Weights of a small GPT-style language model, trained from scratch on English Wikipedia.
Size: width 224, MLP 896 SwiGLU, vocabulary 4096, 13.5M parameters.
Training: a variant of SOAP for these matrices, 199M tokens, 3037 steps.
Each number is 500 + 50 x the weight over the matrix's rms, rounded and kept within 0 to 999. Layers, rows and columns count from 0. Numbers have three digits each.

# gate: layer 6 MLP gate, 896x224, rms 0.108, rows 201-240, columns 112-223
# up: layer 6 MLP up, 896x224, rms 0.105, rows 201-240, columns 112-223
# down: layer 6 MLP down (transposed), 896x224, rms 0.0957, rows 201-240, columns 112-223
gate201:439576474525464539433464540524516400499553471446513523476472484453557530491496415482507519507404501461412501491488540516488503486555496452436520483546562615583474522459547552540580512493479369547481483588441497560583511554479436455591516408406438564592452498439585532520598432484489532486467450466471539530477417507528530525492438509515
up201:499513503468473573419436512547524461497552492514522591592496521498513518489516465469490475524503522462467505507473522498491472534555533450492500493503567545476501473508533528531526510494493406560538528540508501587520432560503522514481560502471568506595475472475528528456558447507544512484497539519455480529517417563528487555514525463486
down201:465495477505511500514525474491508532384534544534530527593579510561508480436527540536527454526579453427507524519470514467523470485455540517603518478516441427527463555541501449465482544523516481487542495422532485537490454461484500510474558533518500388483482497507490513481538582494508523428512563525450530442554548528517481544485489489514
gate202:486511483550606546446488516495499449477486493514492430570553534541478505405573460478445657522438556546477481456507534451443490547512486492513456401497550555481458424466484473480544554473418465455514593504446516409456568539490461490537480504444505529542488521540530484534520469514473454420528462510505453565416542510444535511548464534472
up202:520556463416438437544428522591526439528477468402562531552559528533562476593455539517557520509504445521582544560446540558460498444431439496433495493437530446506520519480435439504566503478474468497488447525543498536522500424557480570540419459566494439542532473518369485507446387547469561503443492523451423444581521413589495484543473526545
down202:465457490449454450519457479547466492486526552563509498553484594495494465487523490454460422485513436496518484631416467406538421468444558537558536462480498517467444479470487583524426511559573490464495522527545531563508467454540456545503527591467521503483530486434438523517593395573460479541498376456469483507516436409490487520527479531489
gate203:467523494507456504442437468526455463499484478499510464478452506526547558489455489424456545439457579499491536513599518429561508441606452495538431521397533469549456553517559482504455503404528476442498493543421571474504476490503559478555572525558485527525439463437583451546560520486459464554428551594510523503483538454520478415479604573505
up203:458553559481442496552534376591499383450587457487544416570522645462556557573468517464512527510540560438461559592493475423605465442520534494519508421430517425505492510462474527435494517470506521536520571469375503403461502487605574454482476477547500482523369437452464502605488440535532517523479517567503563471428526525509612420493521523485
down203:517486475531495501429418501480472450456464462477516445494458475392543585496481458509485487429529520489504426519579518428520496578501464549372431564553460506507407549564583499399487486465544582426485546373461539513517473425493449427391575549636474492517413459414654419480502402518494473527451542433515526471488551514564490464555505521461
gate204:488473583517434440530447568473565468543423496598499412504534457470504489535541492517477561503509492498471545526446456478516436472489476584532490421476458483608516528417522442570464503467522500496418547499438538516487391509570444433516521555506497413421537512592507424560533490461393436489572558558489513501552454473505511573531569562503
up204:386553498457403472557544528471563543466477451472500470500465508477542578490531613485434477540494467490518513473444497481415538526487404565513503479460503568541537527524496535520553558491484369494448551572440439516412546467537485519441420500468549560521492503547481557523581458449393468497515487485454439378550501563476540438456536585577
down204:499453520529480393530581616523428461508511579595464523576448546545463478451464521543449412491416532373458485474469399546480430452522498471545472511429490604533519499492601505466525350450456394543503563434493488551558486539510417572532478495464470535560515443548480464563599561394556604480581475464458502452507544554475458585472491521415
gate205:450516472470599536419432517568558438518474569585489533466534422548501556495573492540483555471459647540583434430553559486554523473514463561529485542457520622519483498484491415496413451560454514527533533616507391568426582508496536458536524550485491565504537493536468507441443587531433496568412503500400462538603452465558485484495404540403
up205:476322526525515456453513454448473577418453555510440518550586542456476519536516529498578499584463524597504534471548469526593531505498540511528545593499531533492481391427532486517566572498516545413449540573624506602457499595467487473552549354447419471408497470553382587501572504473490456537566506518537455515458495481603517347506475516492
down205:461460472497532469505545519500554527395494562514520481457511446423569506598461483449515449430450528556386545488532538435501487548519486600588460590518506512392478443536436450448546516543537578458520515551644489461476521502389546469477561497401550510464499466569454482479526543523514567358386571469499585372430461515501605597549555516444
gate206:480425547427577439549496523459541603409455449458429514472404618510448478454501644435561535454572615556356537520582566571512482581466571509511397431468550501390466514547567477639308491512507440438575517562460371456407392466484483513541518487553484596414635529477489455408495610574488431549523491569579547491436474500433598418471574615526
up206:551440453399424527490468595572577570511495449574496567514559471528619488529507499546526485537513446519438518421578494499537494531440526458490581572544546542562451568547481552440525502463411497555565614573488578461546556520483507508484544596563414464528459510491514522579497472634571423549572510534468481553513574533533627484468550455570
down206:452479433494504534540495520481491499541509490440513460466474550469456504504433723445491565490501471569371502518513473543444419553551497469430437506460516438523457574464556486495523547546428477488471495526515493567466492487564461436462505484520511482492463499474517474511526513531470448490380526434522512509523467526452480561552487465475
gate207:548479529461483528538564462451468577418478484465400510481513547482514520563489496574504491440536480520575493519527469442491531522447518506522527488480465531531545470545529464494549495450491473495436667477489426441492554440446487613466496495484482500495549465475528477467402517528560520495513523388526524492531518602512487448430469548474
up207:500486523476440504434494461518548526544485472529511594458463497416493477555548459481473543574551533455397418577470483552501496501540413540505484472533514520470401491477546587547465521450473477523564518463509574516432505521486515546566532472505436478473379481472431534531411498497420481443468508521450495452467511411560545493446486448452
down207:475498535487557513547511578500504475513446564540478472517560451496522551515419521533523496515495469535518501376525533454504539565434450501512459508521462503476529431572412436407583461514441476502452471519511502492568506482519424485494528514491562509561494499523516462437562570465408616511444544545591464479516482600493531464506438463514
gate208:454462532457479477565452554521409542482493444465536414528437443476597460438518514426529544517466523476530457438467533438530514554466496510530517528530452484457456584452505490483493447524520494465470538533511452504542466445509536537582542535452572458515532480582552523535428445490480588542522470479498463468497396594455548498459539503455
up208:496515504584525531464499534549475439531451461436438474479492497538536529525482560490492463465552505407465477570510410504484474451537548356366454419601479461537559544517514514497509513503534508509484474431437507504491460590450551509628457557528407470496493529483467491491501473533400466480461530577571508462442628445575447446504591431511
down208:523545483546500434503540495519541533477478499485463439523449456448511473533569576474477489490530576563494597502458588496443476516576442532468463512549475576456468504528481430488433485388540520458508497443569504432562433616544536527453531545486528458558564463458446564491496519425456527566605465442496571496460427489410521452511494454477
gate209:531470473523494469520381532482531398433504517461526524458456570537510442624529360460475561440514542541575481511543553509426485581522438481494548495539605531520489568460546497564405552515498552542540524509473552527493590511431527562514516440512484527518493559525458656486527610464538420498495592442522531559510486462487551498541553515476
up209:506674451512398398466562534594558550543527480474549500459474457553535454522482481529575522476499513461512537499457513571482551486558524520554532468568561532515430609457567543480421462457477502520451499400447369477608559538455474495450501382474411511529472481528480530453492585531494514547495468502605412491405478445436540564500391448471
down209:512591538534509526505464561488511534500424535513505427465474596498491520496432481462430527463527545603473487439541556492429523564589506463506484576447507506476518465517530508533419518563521586507495487540487612599413481531373599608565448459547503468508373591488458476456488558481417393551415554445561542500472538503520578516563498446557
gate210:527553517442531467501541489497490530535501588534440577495469590532515442503515480523507532488525481482576547484459494450556574501475456546494527530496527507462515570472528512483515473444536474394461547491463477501446489542501531446527460472480494462469493569494465571481467475441460468468468471484447502488497466482507493566541536554469
up210:447458483547469538529467411463513490490507401433509444476524519482449520538490554475493446498446572508439470491469506605482592475512491479468523477490493588566448504432470484495400546519513458474503502470531540476515478544465511577464518503532535566541453577540527471519515524478467506495472588448626478494440551562494527500598564463491
down210:497505527540548431487462513492415470420503522476511527460525542542553572437577520543460508514460458475511498519562490473555550464490516597601430553533512520472563498413575535418528516516504507581469493524493465475508493468521422542507501464475485558480538484436436464506530540485499554559574500595519452446484408479444573489509577466525
gate211:521399636527449501441531468466472458497440545476424404467454500586464507590520488463445552422580476508589490468486395473487498411535517447469487451525513557510515494550526451463489528525515620538514543520467518437406458553505485598483573522428509347539453420416539534457541474547557560519464584500498490507542510481446426435462492516534
up211:556395495597524517450398476529444576531516482477472403431520598426497447474530591558480505540521507452551602432544511519462569543537462589520452485518519594580511485491501509432464604540494536557524606525478538512585526591517495534494505539455464438482544468445484562549431415528535434459429524497447505555486479523531445422475588451599
down211:494467501519505522491479426469535532487346547460511507535531444512385454548525378448566504503487506472508427418468530520515466510492478444405466465510518453552507462447566527552510496490570531533508571596576409408558461456456546585534559385544481478502455584455510439476522522570532611455535499517508492527537530446479514435488404490494
gate212:593567549488418486417467541483500392559405541489425486524529532447441556503621457556510529633537500513454459465568551535349495480501496518501495485468467437512541483534499515541457547464528528574524530412568525528549509588466554502514536537507499518499553465479479532465591481503541427484518524535523427522472561527507531490489532376541
up212:492638461526490459531510552475551509483494534424468452514534489507442520525550471526463529528548541475442513475415558522421466430528506524514529521504440559499434451470580521587484522502522457593498490554468489558494495527476618482491590436486457446528522430425602562515479555509501496502500503478468570520453571494464530404418441447480
down212:598594478519418428458429581426518448554500448524504507514551467496468488499543443511485500545512435499405556506496498517427520448569532563533439495523454515535378493547520497585432503485475494571536519475546470498624517526485628520532551478483424447526425440488458530475508509469539424471510522513412504539435506453544551534537466394482
gate213:497492477517465574573538507487538556506454515481513449508452463513464571504362525471475545529601481539473516507542488443485503484488650387471468483472457484503591493512493420491469518479413469534454500674404393419564523488469493523542499504410573550514525462534528457491503566514470505514465468543474491519403467562480464437538537570453
up213:568461484501484612514475515479545505533466467506437566445402524519539423538502570554484487480525451446500537539468500455443498553451524503445460484526523514455435437547521518477448545495614469536556522510386461420442469470453491549494613584513540528590498526533484506472495447535494446500483530486448481528429501460510437521599445491548
down213:525554597574496508479454447549470492555555527420416629495473474469550455522512481473499483454489452554446427458494496450505437482542475529436515498605540481537422457496537564506428489490653541487536494420519478542462534477493526531473555525492513501553483514507554525573504495480492504494488558432466447503535463407564511542578429549582
gate214:524439440457473577516460461484476498499464517528522468565545507545487491455507445516564477512486501538483538531604537568415550543541527564492546422482435550547435486455507423423502530544456510667569513503537522421511476441427363586453436495492452555552505464442432401479483522421559541537512480510456564483567508494575389587545542487576
up214:560460454481515535434422542465438518469474450509458515554519424595523559510479515590583480518443463512520531464470417637443554467537553608433513406475498418442512454531421454524475360597539464470458477569422464517393473581442436537510416558502502503608482516508497479504523452510500510536540578495427452481630434500510477460540500503498
down214:458486452451552532519483418517449528412501428483546468441550467516537486511563376531509519468540545561572518669550445525491585477551442452643431505569410539491401453508584551579492526569554370483522497568558410505497524520547455552504507596504520446499510478535414519423453408542556500504493483628497403566521437499458527549555409491498
gate215:505551636549470504488486502551521506485470502567497486456535541516501489463601415504557574497472461517536537445486547600508468558487466475456429483483530434532496503476451514539539571461605556441532580458538552478530450526449496443509511610515581521456467484448537517539491493570524567517570567561582447402507619508546470490537464474570
up215:473526499556541551503498563472374490519526503550492455490529454443437566498501572539484410464454380536485505461569487566479491533541508483531538519520485356476545364387486490573528490478483451495399455507469549494504600444541472570520467500521435489583463521488523613575496522541528548564542522464484481440528616493416498488567535504517
down215:449373468478472538468508527503504525519466523474392519424511436385506466510461519491594552422533488495531514517378514515418477537507459460503446554541548520522484418576514508507476576534485496446580591568387519503568462503481435457599518499431431508545545478553455467508453429456519476446447461557445521540509509393542528441477465472519
gate216:506466528513509565490453577555503504588542524437492472477454503590437510450387512496524476437550504468457588534471453560398450525542412446470521423519520408421587550460494549588507472508513437526571509568467396540517507565486490404501553476407492470466528476535484543519483476432474485474417482497621609584537372577448547476540520565513
up216:434469519435389533517439375487543531436451434624574443492491499458527520466500481530571598424428531514492418445492530545479504534471531469458542565509580556482468500575555553483548546387503609439487453521434545470524519545495609564498568486530505519553576469490510486450445450561531572564505516453477411469428534521492519557494524566507
down216:460544559461418422492355478537424487481500472551459552471413471550470506505443518435527527446506601496517487515454515467503447531588525480475535518501461455464582540511483589489517476483420543520511458475464504428558524569389466522567503623546482437508551548483460488476546477505517502491505452552476538445425445452523530443504482511492
gate217:460594540447515520454577537515386442453479420467534557620495436549549519511580535466464535512522451416386474512536514580547505548495567462523495460486554452531465512323598522481483506438504442498464542571473519460523489483412568494579536449506503544529514453443504558571528471578544518507675527526527532487525483522535398507445456507452
up217:506491541480609509531526621526484495402502487488547515543489514559426390549490393603455539496356559462362492586489525516499452490506531436478462519538474473508585486434424597545463523483493420374542450480399616415518469570499437492479532498496635514473587508614426523563521547455456372519495565562506471498478387485557506493469420508528
down217:465462511497519553588510520493519524503516482466528510532440507642447424491509563507543541507503607475399467477419449431571419499436560456395457508632490454503531401419437565452367551448517433493503460533506638415573586534543463500544509484490572509589551558556521453459475592502484456506466500467459500504469451579456528442495524505557
gate218:520475550525371571584485463538576482510454487524483463470543434539450503534492526531516473443529523479519556479479488565503487495511537454503556516472501438530458609407469622506539488440567526539503511484502473452513554484489460436443443480528525426438474470504428577475443437562504516456517553472490561666504559489490489508485552529502
up218:370467452466535502484468495519457474544499537532455440532520377443493490547499512456498487437503460510405516489449500588503464511497506440420553477537516504558430440443534509475489414471599522588470471393434485472474439476555473486456448551545419475432487420529568414473495454469555513523524464504512472506496508509479494397504455517478
down218:512494479578604420488557572459461536444460562581517605378500556521522508458456564469517539465494480434477548439495551474484508497531551502493534471516455443485460524538505535487529499436429478422570448626437542558425440477510457489531544514452524512533508588482592528523492429520502493431568571477438446459431500507509443488386591473507
gate219:468475515509541571467532637486453465522429478559521492472534562538485479508481544578471545555537418539474579407518555481505623582511498526516372426488483510494524566492463493503510395514441537503425537526546452506448454551483566537494465477462523360479479536553494507555491452548506448433508555593507541481470477517492496449435554543564
up219:518446368421450450490489508425509556434603528468427599519511421482610460508639403560615470512544597499469474472475458544566407495532452614444558529490454456578547406478493527484411510470543486545483538480453598468453461430492461471577550431485515536522429428544515512528465526437480448523530456462515444484512524553560517524557472496513
down219:461497464512507502499524481565564526575491449489535484498440451513539612572536530452425534457528512561439501493529513468459428457538505544520460530495513475425415500550490402518526532443511369477575467478511469422519529458544525514525506517537543495542537517464578517391475472593455466512483454631463493611456553572533505416558584432592
gate220:641511482505498533479477431609456465455546426481414590478438529481499453515469462591506505490558461463475498561468526532550542596419399533591443460574517483491551497486389456473465516473510558517500512475522423467515534598503479527553466477453521488482507493469562467473548516536404540607496441528479559469435471495528457438452526505477
up220:562501444516438466493571502553485443444573476428477497532492461498541425489492503470542513577506488443463504560437513551546495544444433565525463523586537529454512497456437516440472559393494483544500602574488582447473524610518450546511417462459522496438530550445528510520494498535481476466484519456518516550467476477554502448406466505485
down220:486579426502432546452502448490531521541539439498551483572452403411467455485513453492500545551536504449490581476443472516569431454507475437505462507463486480497531447484451509470531488427448411440550504485407482544410473535511476483421554573483542545507550503469531548471542487439467473450460543466534574599506555434543531471461510444559
gate221:537528515468559427511545563502526455495432463375460521463517549484485483489510472505455383493539531467539475491524524506550474548446457491555407546539464473451491524602498495600492437507542441546547545505404533507521490540468531557548545562465445477497513506512623517511468519467553459523457566608534441460524517544518570469507525412444
up221:570571554596541389614459558515552497402547484451485504431496582556630489596504436438426384504496480457572494550512484503481523454552514482526503469338520538495515563589500491542517407514573446426603534525555531525547555471509453524539607500473565512513462464519636455554478597528428558509354501496522467510589472478567510486552440497498
down221:467494421502544556521498557506496440506576493476445447518437530545565403474553529437510526437547559391450450407468535534544414579494428502492361485411373397588513565472497461520497505489525568421501513461435467588452392453544535428519556522410546502529605531511517430497510599467402442462436501515488474509514458399493517579457607527590
gate222:442489455553578433522428540531548562569452489643475437451445451529519488506434488539613566472529505587483562523591543505481522497524481469495531508503514523508543485446492467454454491471458438473550424457476591581456499510486517585480448598479516518526521457521480635519504556444547581436554524503464556441518510428598422446546497506555
up222:472484460452472627493526486534462513432480616449521414486584508487424580489546517455485454471484468516578463519505460521539453488572494462430509494560419539449478474410464526511537461454544573493451511450624509461541562477607513457538476491533502490462423411541478461456500518478431434461471449531534513542491500505511510469535472596512
down222:496495456489488532464444487507484540509547484409438499469498556553535468511514637488461384429523490424487470505445528499502512508517545479363459493493576591527556537481390495459456510493480469541524502538417432489591438540483478422493460433367523567535473546420427492597511565506433500471537497504412570436521532446532450513509480475460
gate223:439472534505565442559489441452508456496457440386403465520579567472461480574497553461539571414471477564507466512501525477520554521484484448506529483380446543440409452472505475481591495454623597459483443460477525453618534388429506576530599549473522561512528600446494446406483462517458525469409548572527478550490480482514470486548534529534
up223:601538397490396520487458457501521493496542527512612615520517501508529564517474519505551473544480501467505437473474509542503542408482518526558437499659486460528534564506457578523383519491489403551452535534486542508385478578556450417467474500553446465500452504532517586588471537490518465484578522526512563429564479467497472523448465452478
down223:470429465451426535478482539510432543462467511454500562465579486464488485483589457484598525576509538493522483549530561600517539445556493457509431398583498566459470510476544520458492475522461465590444442571469441618503498507463584410502575573613488560473507596452460515494502507583454551364598463479431574402574456545455458508619506543591
gate224:459456407417447521456563485483461469523561555574408514562529562560435468579459549530503550593441563580500553441483524522379549563560438602460457519614605449512452544534518633575519463542521354468486508545415463511561487473454483454412436618541528544490530512483445503512501486432505549532505433429444533352611485481490417507402505472605
up224:469584538495508499506547509418488420354499478541540521547502516512429496544516543494524538500495497604546561495471620473496463564492447584511470488502485504512528480518521538481459428509520384393537589524507561526530467484441566568470621509435528408487431515524442483475493570475539478551439443458509571358531445494451449520459534477474
down224:482530481493398448496499568537496453452460547443491467446524431541521512516394490509390532472503535569568481520493468572415603441534496458539466459554559521537617470449378427523511531483511457551433535520452510497467490477442588537440547505504523552413418465596486468485399503480555603530512498558520506549517502575475470501590511562533
gate225:443525570543556441526409505649466556523463505478522426502533489530535441504429436458483591440508520525461497480496510429562571456486597532516431514491447559565529568561555536503515454428570457499537540504521490473490520491543453492484458518539548504510433589490457561460516455536528391441526505607448441515471469425449431458552533443501
up225:547525495576460588419558476478613477501531445518497426560426501502402484476451457536484478504506490434522570506507493468577528521489405462463510545472475499592546506406460496531438464484520594499516491602561489480578488478500569557472468453477563483573570554484427481510547531412515595596530448622536537578596502419509427544437482572475
down225:494463433495540495518595462584547562518422508521583574494526545540442493553521599551551443489578559505571559538470532494537424568536416538458484510406530531518541613495456529476464543405457513533529408533528437488504581437593512488491594465553614516558543567543517466423542529501477586499532524433402604506525488492486466545422402607475
gate226:518534390505508496555538460501528445454636602571476556528377567377445421573482391448443429498477479564493439543432407481390489462493431366513540498486532447492512520483484472490464492573555515517621388474591395574466562529523447434487508450448480526565448406563598617478494511538524494465635491422440452423477539441475550481486470371526
up226:443531543490383483580614419430609466456612527414423435561503370528452396485557562631513556468447514598519609591501410598404485499467534499581526507571442486481535535456517362481522438534453516499520546471469584514499579488425544549558469494471574447382531492445502548498527525473506535552543507464455490590560434457545612527534454534508
down226:400536522522495531532448516475475517528520463515529446499514429494516442460545392540546413501560470499495519415614462443511564522467464535481477484380482576482509546462429493510452562541546560457483563564466606592458561480520489507544496385538523521339432577542482575511434533564395526515484484410583521434609475538615529329524478456434
gate227:479598498468431536542533501630565531481484549557471512511492564524541485560422415550461464498502460514484490489459555493563460551459497522568508482588465505524592494500446509513545487431497610561486386555577486420379543532424471508507445514573568457541508515503502495487471514517482449479463535495540466550480402495482573426453462504498
up227:497512520494505511524528521564540455529554475467431522504510521498445584483461475455446541520447464626465443444499470538525463484510511435546417478501566537566497425551500401468457469485558484495593506521522453510469567492473418481573412427501559522522533481502445516496485443484566485619572479466450496493345481519507501488507464553559
down227:566453406492456495485533514469493563522571608439459459432533563492513565459529475543548487437580479570516418539476451490487543474444491496440447535507458435561480542526533485576521611477505428466458589490554496471502526450463447484459534381410462543420487518497467470535568506508532500462584547453431561556554520495513408508480504538528
gate228:368542553500533472515506498465433591530449525485458509548484422528456506541420541490491502438612461542472435525616582475511466446560475512491415556564490460512534621545531526492492528490443586499439446541467483417504546478488554454540473564444574509542489530559551470450473509496487534564545524612493537538471521476505495463520489596579
up228:447471488570397577466538466563509535533607505469489531449530505454485394596512462532467442547510536531593412528648489456501469400482584593459577478530438527551533493491488510507453572437461525542446502569383528624423538426445582514495385588512438420421578506627494541519455537494518516478534469434499516558604545544596519506589508485515
down228:498547449493471532518452484495549541412554450493530493507566504367515499557587522415471514490441566516563495470464524572547462530395567509576521471490546494411387456518489595485592538574436498472541439538451435478530537514575548462441406480503472435497461493542458646514528471475465543403525492485477486556540527495453432491375549478508
gate229:450495561429490516402492515474518495527541419523511594508522512449559553492513464557522607420446453458521545478472556531585513477455599533463479617516521575426585521444528486447445449511511572501433476523555392545516435542459541510472561518557540518512422523544469542471446567579495467481453441479521499559516471547548521413426509508505
up229:480476462449549503485512498503586525503487471531584560483480492471535578496413505525516625478495540459539497566511611520452473500504496487483548580431550492506529437574452452437562490526525596510432418573549400577574364500492455572470534519489522539531479567504461450437513528473429507531545486524538476548534471509538530567502450554531
down229:541525525547520501516441526493484524526564576506530575489493454462472532505490576529480661506503490503467495537564537394535452500502546479517595526469546496577389541555468437468581487433589572480465453549499518587537455513469397458550508474543487479467452574504483447515556546482400473520483538475439565493481540510542494538507555456502
gate230:462502491525518514465464525529430472420407546532523491467463380570467430459434478574529526566438539499534550463508465479453519514456462484485480489469541515543438432556471453619479462491536477491511498413503465469477478491509446547494588592493579456490559609538541443475512544458462514489477493476414455582451551484443443602457495507543
up230:540543489502464470515571558463484568558514505562469432513484555442517507524507510444438457470572459564517487510421443528478484468545603361496509577494492499515421547500493551556610497494528505530484451510600468513527503492424502572541464532470486548479530477481449434526440436502486451439515569581477504478494465527529450377545508406468
down230:502437508457508511479623400542534539513466403571534535511433558525560488591421535427528434494520515538486470520407541540574518446574462457528504523481503495564456468482523529522517533527491478523507471358458469443502505527474552441457526411515505521530511596569430538539472546585541516556552584393479489475492479512469617466409504571537
gate231:468600537493485490495455477458455545509506565512468568522548490501451348633453478527488511446547429533570408542485476491525526458486563533466501547504441524565499478527391433507476481502468460480464521431512508514431523494431452472492530489523596479534486520438474479464463439479556437493509529567562549457512436434466669576480502424462
up231:531537498468462502474489562495426550553528601430457450534525502510545475571483463521487490493549469386632427524465523454513470464507559477465425390544476529508506561524466481503501513480429569442500532572512513430481511444435437470445503535517462537489438506474435397476479466438526544502494536589584587485518427473441560551536517442472
down231:489525532474477632455462575421491521505549448549569412472534564443460500473422551550450470489428538467399606447559404565479521532408465528420463464469492507416449464518528519565552439506418564559548514515554442538538493531491590492490497505483438527549476434447520530468485545491434491484504443447534586497410540530424511543440458563478
gate232:602490509501488616516403462425447619491567432495489459496425516598476487511582478489517534542465600541553530449536538558513433573479607515504475510463474488496508515475552535492521498480375403494566417545505510510589569532520434473391566454469462549522547505480436573515518569472505458490522528436529594458566569487457554548541591549476
up232:521483477588504430579525477503486456486467548499492517492456417404545481511401521422429594504610502495556515580619535475462502573451526479504457464513402466537583468444489469489540502482490378485462459410459619495476505492360525485487494492482491473559489498456532410539510508584517499508570450449437481550518615442505538474544533395519
down232:490455449568509429473521506427463499505359443519493465424478576396540477577441544492537576609491534520499535494554551547477391484581518394537464492491402519577503514530531519528492546539451435477547428510460476476500499560506442495497480464471547497500486529494561532509464528418459469500500393453594574433450523547504579466500516412449
gate233:518546545554359534531505506501424402531483513586492467491597489541498526465505402472452585502525427529455463478413410502525620432586540495456527517550567459493590521499593582489495626534486547491568395482516463541559527541414431477561531444457550508506584498463542518578643536493452589416530492374423542473620572532457417463520565416558
up233:496440466420502476471537475467559512439425475418514560456465543437483466496527562460540527404569534354489551486528601460543470449411472382512634472433467528594469451494435387522520531472498469512481486522444531490536482458584552582459494570540476484469454477469383392488446572481463464555422558468494485491531497529469493526514472420480
down233:546445487548492573599496486482559501472582470476510486443512650549500518568513486481571433523536502501420480414472493408502461508509445474588436495410426459559562510462429501475459455556536458530442494469472576593473449445483479521500536425429522468533516485586397486457411571520565483565541630427439565506474464509528449571455440476549
gate234:538561543531428432477583459526565485487484440560496514458462424588600599556524485498555436390494494499498445404614442553451448454532505434434464446434503592452480525530491498463532518435408568515463513539522485516484405563394524489602455519439485507525556541474468537439554523415464479578470377434505543557511677536509453455490507357507
up234:523483456509536537507587559518550537426514419599524498456579562536536554556464460506572460485488401422464540470629404575438521511564510428542542515479451602424463552571408434564503465576496442500428448488497543529569562565533482442479491473537525534510536469535485425494466526456505429510556507546452576422553505543395454509506468489445
down234:561492590594500539432566471518466463482471505381425451520429577536486414521444571460509452482440468466505466506561463489423488447488570514553636555454481565552483574479540533461506559506553540477589463628517493533522449452462448515558472480445565562522464423571554457524398485577451567475467649482471481486458453516478431426550441580514
gate235:562416451485532583515490530439393456537497482412492418508470403571462494461487527464503521431543516549522477493499462447507502522475510549519569485525446560494495464528488452391513517545441512524486519433489444541495389456396566449511546469502560424573464447575382454443541485620543593565523502554469465498508477493477543412487488536477
up235:483529499484501513579474424480543500530472412557458501484493572580446581546478498471534424494516494545489484515447473382446466564558505569507499543558580523512419615551440520556440412478492440471495419474511439549500471558522389470478380428478495453414539537469534509564524438432510313497562520550552455453508545551501564552529443376503
down235:448490511492555508446497454559494478586484607509468539550557448534569392496573536530478483510495529467491497495477554474520540571489556447417503411492446512616563509430559514435534500566454535502458498504436417489483465550384484492498549463490479547502544439505476468458464566582506502527560428443539504399478451426479491429454544536516
gate236:473561524454578492520453460548437477454485482535528468515491415536484381558515475576502528509428551424539543550518498510501505416481530411436546579550615562434516511514482459428469513559427534475605560483537580491561546553525562487469486568557424561476559442549475521477521601613563476567490414447545561526528497425508440555450407454437
up236:501505474529484475515610502495559416496375548493586518425543473481505469546455498479475452440429448357483453462538496603553443433496450533585511470526451472551623484450455480577432487488535467461527495489532568513500540602505543485524459462480454399476499534528490404481430409501436498452598518475558502454572502497454471492561543590547
down236:533511507494464550533623471364435482501481512489548556502441386436512458479469443543515482449412502486450550541477501546475496447434591517537507471496414489449449493522466514530467587462473547556525429589500494537363494559481476498485443438494447534403504423518538507545415479458483429512470484545508461513498504454468504443437595505497
gate237:504560388480519509535499469498554479471511558526556540532492408535501437553478533626488499514449462553480514431466494526526472407445456522516468495523486472546615555573447435508552464508470553486523423508438469568543583510500505536439478446534547520532521475491500512461573479464580381581550571457461465479495478555411502471473372494433
up237:557514504588515505460493573409457544497524516490520549531566477550515508472478483624536378515494372448479447492513498510602460505410370506531519527547457431587540422549429544456437456534548529482479467500465470585579472533501458505512374467503497481594454485450516468510550507523434520587448528455502536495448541461477496477520567425447
down237:402496503547517517550470445553424498536443523537562499557452439482506442646455396554457520504414483444640448527531515475492563542478504459527417548519555482612487415456499500567506503510531579431495564464469447480422484493590536501496423564457561574614463547520493497494500545514412544542447454548483435569409531459452504372482512411455
gate238:548467511558505520571452525515503503488451504494425512509456488439580615423489574480482547494491468431515474570403450503429466597408484518479507457602482475522542509463458532409490423503557502486511560536460529481407467455493478440480477504538564497453593469555447568493467513550564555393483621578575437609449501505521470575432449421466
up238:398464584534485462591515550478540480420516446573438528471489510573607446579452467508474526419501511475500547475446464530566477461502521547419463511528461448400555446488384481462479398504546516394480424487579464461450562558619519457485449483544597533481463536553517570477506516540550498511432580475480398467381381475505409513521492495615
down238:458500568519535458459536546530511602507496535463480408522516533496590450494478507418503581489542441496436494445408472474584447511411528522462454537500567495471533578497533524482492486488520487380473552484457437488436420490549584426440554530587540508476517531515439555409465510552449535469451509460533453470557497417420438538456486565570
gate239:484480489429400522549508427530483537507534435444490531588488497571530509504482579480578442521497519518519466496469454563472556536492503484562576521546594404442529531525438475491643568422524473532537559485416560565541511519419532515482535505518468480426479499456485432530537455384547546471556508577536461412596486550583549396404529448571
up239:551577605530521524546426491491473464539466487544618510453545557501564475504508480555487473500512488522470496499457598454448553544502468526559497508541373497599457493526427570541439572532509486409438588534438424434415458556526448616541560533518479495431514465479512565513541477456461578485422573502546619577417576412456486515612494429432
down239:543489501425532500549404548513480547502527509513447437497500381480544475394502528474472432568482526589481518477574440481496552487537430547552501583469500494560474467548426470541532404446472460496523514558542384449464387573504430491499491477533532510508487448467456554512593510468579467526534534478522595521518598482574407399508468466500
gate240:557519480488501511535446473495500513521535511534529494534461456557524447505445432478520520553469550537538456564534484460553463536481504569582522486508450547499540492525420550511548491485484494503462446587455532522538546483458508464452499546455538469467516506428478480425524529577457498536528521484546559441498506482548491455431467468552
up240:489503515492484527527553482460464478479524474415505474555517498521453542569471474479464535541549526486476548544497452456511423518502516443519508484574478462492529516465537447550485426506528511548499449571552520511548533466501512487487451516568534477463529516502465499432523575494496520496578526518499473552473531449549504511421520449471
down240:548479507650504389498451505533440494544525484439511501493442474451537538515462520506562517534454536525425464547471566520394425588573518521485520492516515530601512480481404548536502547492473496577553420580497476529460514533474515500483512499460545482453518498520529442470568499496572504459556419463546570457519472436470497521543521463523